From a checkpoint of a small transformer trained on Wikipedia.
Size: 11 layers, 2 heads of 32, vocabulary 4611, 0.892M parameters.
Training: a variant of SOAP for these matrices, 113M tokens.
Each number is 128 + 24 x the weight over the matrix's rms, rounded and kept within 0 to 255. Layers, rows and columns count from 0.

# layer 3 MLP down (transposed), 192x64, rms 0.3, rows 178-191, columns 0-63
[[ 98 162 115 165 134  91 118 128 137 114 151 101 124 107 141 100 139 169  95 115 126 157 180 121 110 101  83 181  87 128 139 111 119 172 113 138  82 137 190 124 129 135 115  89 124 112 172  95 143 153 108 117  94 127 129 121  98 101  76 123 122 100 135 125]
 [150 135 145 154 171 102  95 128 122 120 141 128 107 120 124 123 131 135 114 114 104 129 107 136 134 107 168  96 132 151 125 138 112  86 120 107 128 148 113 114 135 137 137 166 124 111 154  99 102 126 187 137 154 175  83 125 132 113 133 113 142 122 107  96]
 [139 139 143 127 124  90 123  99 109 139 120 138 169 121 155 108 136 118 133 130  99 100 138 121 155 128 134 132 146 147 141 131 117 124 133 153 123 140 204 125 112 130 104 124 176 147 111 158 151  82 130  77 129 177 130 118 142 149  95 136  84 123 105 118]
 [125 116 118 158  83 139 183 124 149 125 175 142 140 103 119 147 113 120 152 126 121 187 138 132  88 155  96 113 141 129 146 114 130 158 112 136  88 141 105  68 153 165 107  98 160 152 128 131 118 136 109 118 140  76 130 118 128 151 128 137 119 154 143 129]
 [134 104 118 121 133 153 117 105 125 126 131 148 173  92 111 113  84 138 113 137  88 170 190  95 121 111 134 178 134 147 123 155 127 159  75 152 139 113 100 129 139 126 109 124 135 154 144 122 135 117  70 173 146 134 158 104  91 113 144 106 130  89 115 123]
 [149  86 125 144 153 166 167 152 134 145 166 122 111 149 138 125 120 115 156 117 153 132  73 140  97  99 108 125 147 151 157 107 142  87 117 153 103 145 101 129 132 116 128 130 137 127 189 106 122 167 104 137 148 144 166 167 133 133 154 111 128 129 159 126]
 [158 156 144 146 112  79 140 110 140 146 128 153 147  97 131  77 166 151 172 124 114 126  91  91 106  88 141 147 139 122 139 110  90 148 140 144 174 168 100 116 132 123 117 116  83 133 136 115 128 147 104 147 135 130 151 163 101 148 142 106 105 131 148 130]
 [133 130 127 132 112 109 121 139 121 194 153 139 155 100 126 137 117 143 143 125 125 100 125 125 134 175 148 123 148 109 128 121 135 114 101 119 161 149 114 116 147  94 115 130 151 131 140 112 118 107  87 110 130 186 143 132 123 115 112 113 122 127 131 145]
 [ 90 136 153 103  81 141 146 126 125 157 120 179 113 103 144 149 167 112 116 102 123 132 154 130 144 140 147  90 135 161 158 115  99 148 162 144 137 130 122 168 158 163 125 153 139 120 153  93 129 165 111 164  89 131 151 118 173 127 108 135 125 101  95 138]
 [146 145 110  89 170 120 117 106 164 174 130 107 117 138 108 134 138 149 154 156 152 151 132  86 144 136  87 130  91 102 141 153 122 150 116  99 107 107 147  83 110 137 134 149 142 165 135 144 129 103 167 104 159 144 164 131 135 136 138 157 105 117 159 144]
 [124 172 126 118 140 118 153 123  98 141 134 113 115 125  94  99 126  86 118 101 138  98 146 148 109 155 182 144 106 134 130  77 161 153 149 134 166 171 121 122 116 120  99 113 143 134 116 108 132 180 150 109 143  85 156 110 113 102 158 136 154 121  68 153]
 [102 140 156  82 126 175 113 125 146 108 105 106 136 117 127 113 101 145 180 123 122 118 104 104 121 138 114 158 118 109 104 113 124  98 155 115 111 160 126 116  97 149 107 149 146 157 101 126 113 114 166 147 129 102 128 151 146 154 144 110 118 179 103 162]
 [ 93 161 105  97 132 123 124 135  87  96 147 121 143 142 138 126  94  81 147 177 116 132 142  97 161 122 140 168 112 145 126 147 109 102 128 119 159 132 107  92 172  91 104 119  49 140 123 112 123 144 122 150 122 156 150 106  80 125 187 177 191 136 128 136]
 [147 130  85 149 175 116 138 171 118 116 135  92 152 127 142  90 114 133 114 132 205  83 148  83 110 148 128 150 142 131  96 118 126 101 117 189 140 163 140 157  88 135 127  74 134 104 122 157 167 138 102 100 137 128 116 160 142 117 119 143 125 136 112 130]]
# layer 3 MLP gate, 192x64, rms 0.328, rows 179-191, columns 0-63
[[129 140 119  87 121 147 147 109 131 155 114 160 124 112 131 119 120  97 120 169 160 108 162 132  91 186 121 156 144 113 101 116 163 157 129 154 138 125 131 120  90 130 160  88 120 123 132 133 141 107  68 140 124  86 162 118 105 110 100 163  91 140 129 116]
 [111 124 108 135 115 181 139 182 121 132 137  78  95 110  74 136 121 114  81 171 174 166 106 168 101 131  94 128 127 138  81 153 154 190 109 106  80 104  62 106 135 127 164 133 107  80 151 128 107 147 105 160 146  79 127 150 113 108 154  94 134 123 146 160]
 [148 118 110 161 132 131  98 138 140 123 114  97 110 176 158 135 144  52 160  84 138 116 112 158 101  85 133 155 120 118 111  98 114 111 151 142 150  89 157 139 136 136 186 127  88 127 114 109 159 175 164 108 162 174 134 142 182 133  92 150 149  94 118 101]
 [ 69 115  91 119 139 176 131 148 129 113  92 152 170 101 126 117 150  79 129 130 154 150 155 123 112 144  88 140 107 152  77 117 132 135 142 124 126 103 125 163 139 129 130 143 154 109 106 129 124 116 130 144 148 130 149 120 151 132 145 110 126 134 183 143]
 [149  97 135 139 133 130 158 140 132 146 170 103 129 123 152 146 120 124 164 111 140 114 139 159 133 108 121 159 148 159 105 168 104 106 145 167 142 143 107 130 129 122 142  95 139 112 180 136 145 165 127 114 129 112 163 164 108 108 140 139 126 116 118 133]
 [149 166 146 142 152 103 109 117 112 116  98 146 146 106 134 110 141 161 167 142 103 140  88 107 131  62 162  99 126 118 129 172 123 111 146 124 153 115 107 116 107 108  83  96 104 141 137 104 142 118 152 143 125 112 130 130 111 152 106 103 105 117 150  85]
 [150 143 137 104 140 130 143 165 119 175 175 101 113 139 163 135 172 112  87 109 169 149 127  95 154 154 150 154 141 132 106 118 131 115 107 112 173 140 121 112 165 121 142 130 129 123 142 125 120 112 100  98 117 169 183 135 115  95  65 125 126 110 140 165]
 [139 135 137 133 165 170 153 145 141 100 167  99  76 108 136 136 128 140 108 123 186 148  89 119  98 127 116 149 118 152 119 139 125 143 126 131  99 115  80 108 119  76 138 128  83 102 161 134 115 143  94 147 136 172 134 140 107 126 131 132 129 112 118  92]
 [158 130  90  87 166 165 128  94 176 146 158 108 132 114 131  92 140 132 133 125 142 115 130 103 127 130 141 173  91 121 120 147 102 143 136 146 108 124 156 111 133 116 106 143 118 144 128 127 128 118 165 143 168 201 150 117  92  96 139 156 149 108 139  99]
 [ 88 136 135 117 124 105 148  97 123 160 117 130 103 100 138 112 135 132 100 110 110 137 134 185 102 166 158 159 116 116 128 123 128 123 122 107 134 163 170 139  99  94 105  88 101 164  95 101  73 145 119 118 137 107 162 132 121  86 165 135 139 110 113 140]
 [162 140 125 128 148 151 116 163 118 140 146 146 119 164 173 111 128 137 119  82 101 125 169 172 127 166 112 156 139 104 124 121 128 102 127 112 142 173 131 140 104 107 181 131 158 166 171 120 142 145 139 149 120 103 121 109 125 115 128 135 165 183 102 107]
 [147 118 152 133 151 120 140 122 178 106 144 121 143 117  99 109 127 152 160 103 126 130 148 127 114 151 136  78 144 124 114 109 139 115 127 126 148 164 125 144 132 111 114 129 147  98 138 128 124 137 172 113  87 131 118 136 191 124 133 189  87  62  67 122]
 [101 143 129 122 106 168 104 136 147 117  99 137 127 134 135 150 126 149 142 167 122 163  92  96 128 115 120 159 127 115 140 146 157 164  91  96 103 125  96 137 158  99 141 150 134 138 133  79  87 138 114 149 145 149 137 118 103 123 182 125 118  87 108  98]]
# layer 3 MLP up, 192x64, rms 0.325, rows 179-191, columns 0-63
[[ 95 106 121  81 117 119 199 144 134 164 106 141 124  69 118 113 150 116 112 117 165 166 108  98 158 118 123 119 120 117 127 109 132 162 166 139 121 117 101 147 162 127  97  77 160 149  87 141 101 126  95 107  94  93 179 182 123 106 117 122 118 118 102 159]
 [116 117 150 152 145 170 139 137 125 129 126 155 117 111 105 133 136 145 117 137 168 109  88 155 110 141  88 105 115 105 126 136 140 160 132 112  91 147  82 113 124 129 144 157 120  82 160 103 101 144 112 134 148 103 138 171 107  93 155 119 145 112 147 127]
 [114 137 147 113 166 121 141 139 106 156  68  98 131 172 123 131 114 126 135 119 124  62 115 127 172 115 151 138  90 120 145 183 140 126 163 127 119  93 165 181 101 130 134 143 170 148 119 124 134 133 114 119 111 175 159 160 132 125  88 146  95 101 143 146]
 [177 138 154 161 113  91 166 111 122 127 138 127 112 133 104 137 149 128 159 125 124 113 114  84 123 128 169  94 133 123 192 103 136  94 145  81 106 123 133 107  78 117 120 126  99 150 136 138 122 130 110 125 121 160 103 114  96 123  96 156 149 112  96 143]
 [107 167  99 102 142 113 142 108 142  94 111 151 112 133 148 132 122 131  96 126 155 128 105 136 105 146 146 123 140 108 166 119 152 127 112 109 150 121 157 128 130 130  99 174 118 145 118 141 134  85 143 164 147 161  96 112 101 151 118 113 107 163 138 134]
 [137 127 149 124 158 143 124 163 118  87 101 118 148 140 125 111 116 157 129 148 172 127 105 148 116 136 167 109  76 161 145  87 121  64 116 116 125  92 111 109 135 141  94 149 145 132  93 115 143  72 119 108 119 154 137 140 117 136  96 136 102 135 139 102]
 [139 112 107 117 162 115 128 137 109 108 110 116 102 120 127 146 115 140 134 184 104 147 111 150 106  81  97 149 142 142 110 105 121 118 151 124 138 113 160 141  89 168 153 153 145 119 144 145 111 112 168 159 153  91 102 128 130 132 134 142  89 166  98 138]
 [147 138 117 105 172 139 113 138 140 105 143 107  89  95 159 137 125 128 126 121 136 156 120 138 167 133 155 146 117 107  99 180 130 119  82 139 122 106  98  94 104  82 132 105  82 119 138 119 143 109 147  99 142 106 128 136 114 117 127 117 136 125 136 116]
 [157 117 118 118 129 135 103 120  75 132 142 114 140 108 124  94 112 126 167 120 152 121 104 122 119 133 126 142 118 133 117 121 116  92 115 176 165 137 133 135 120 142 130 151 151 119 119  95 146 111 146 152  80 121  77  86 126 132  86 134 160 161 115 109]
 [140 105  97 110  98 148 104 133 151 146 154 138 135 146 110 140 111 165 162 142  97 156 161 100 132 135  97  85 136 132 166 142 104  74 102 120  96 114 144 107 150 107 100  91 143 151 151 165  96  97 138 120 103 148 118 164 147 105  74  91 129 156 130 135]
 [106 141 119 177 102 123 122 130 107 147 130 163 139 135 114 153  92 134 134 102 120 160 110 132 159 135 138 134  95 130 157 139 135 130  87 168 121 128 144 124 157 115 129 141 119  95 128 119 134 116 130 135 129 139  82  93 132 131 163 160  82 113 129 111]
 [ 99 183 155 172 130 114 117 118 137 136 148  97 115 149 154 152  80 141 126 147 128 140  98 129 140  94 156 146 103 144  95  84 135 168 157 111 146 150 114 124 113 138 154  95 129  73 140  85 118 140 122 116 129 137 103 174 145 142 110  81 161 141 115 115]
 [ 98 133 120 108  94 163 173 109 153 109 124 152  86 127 104 136 136 152  96 108 133 169 147 144 116 132  97 118  98  74 128 134 121 150 139 123 101 140 122 116 151 102  94 148 146 132 147 168  90 122 132 125 119  81 140 128  95 127 105 114 151 157 142 163]]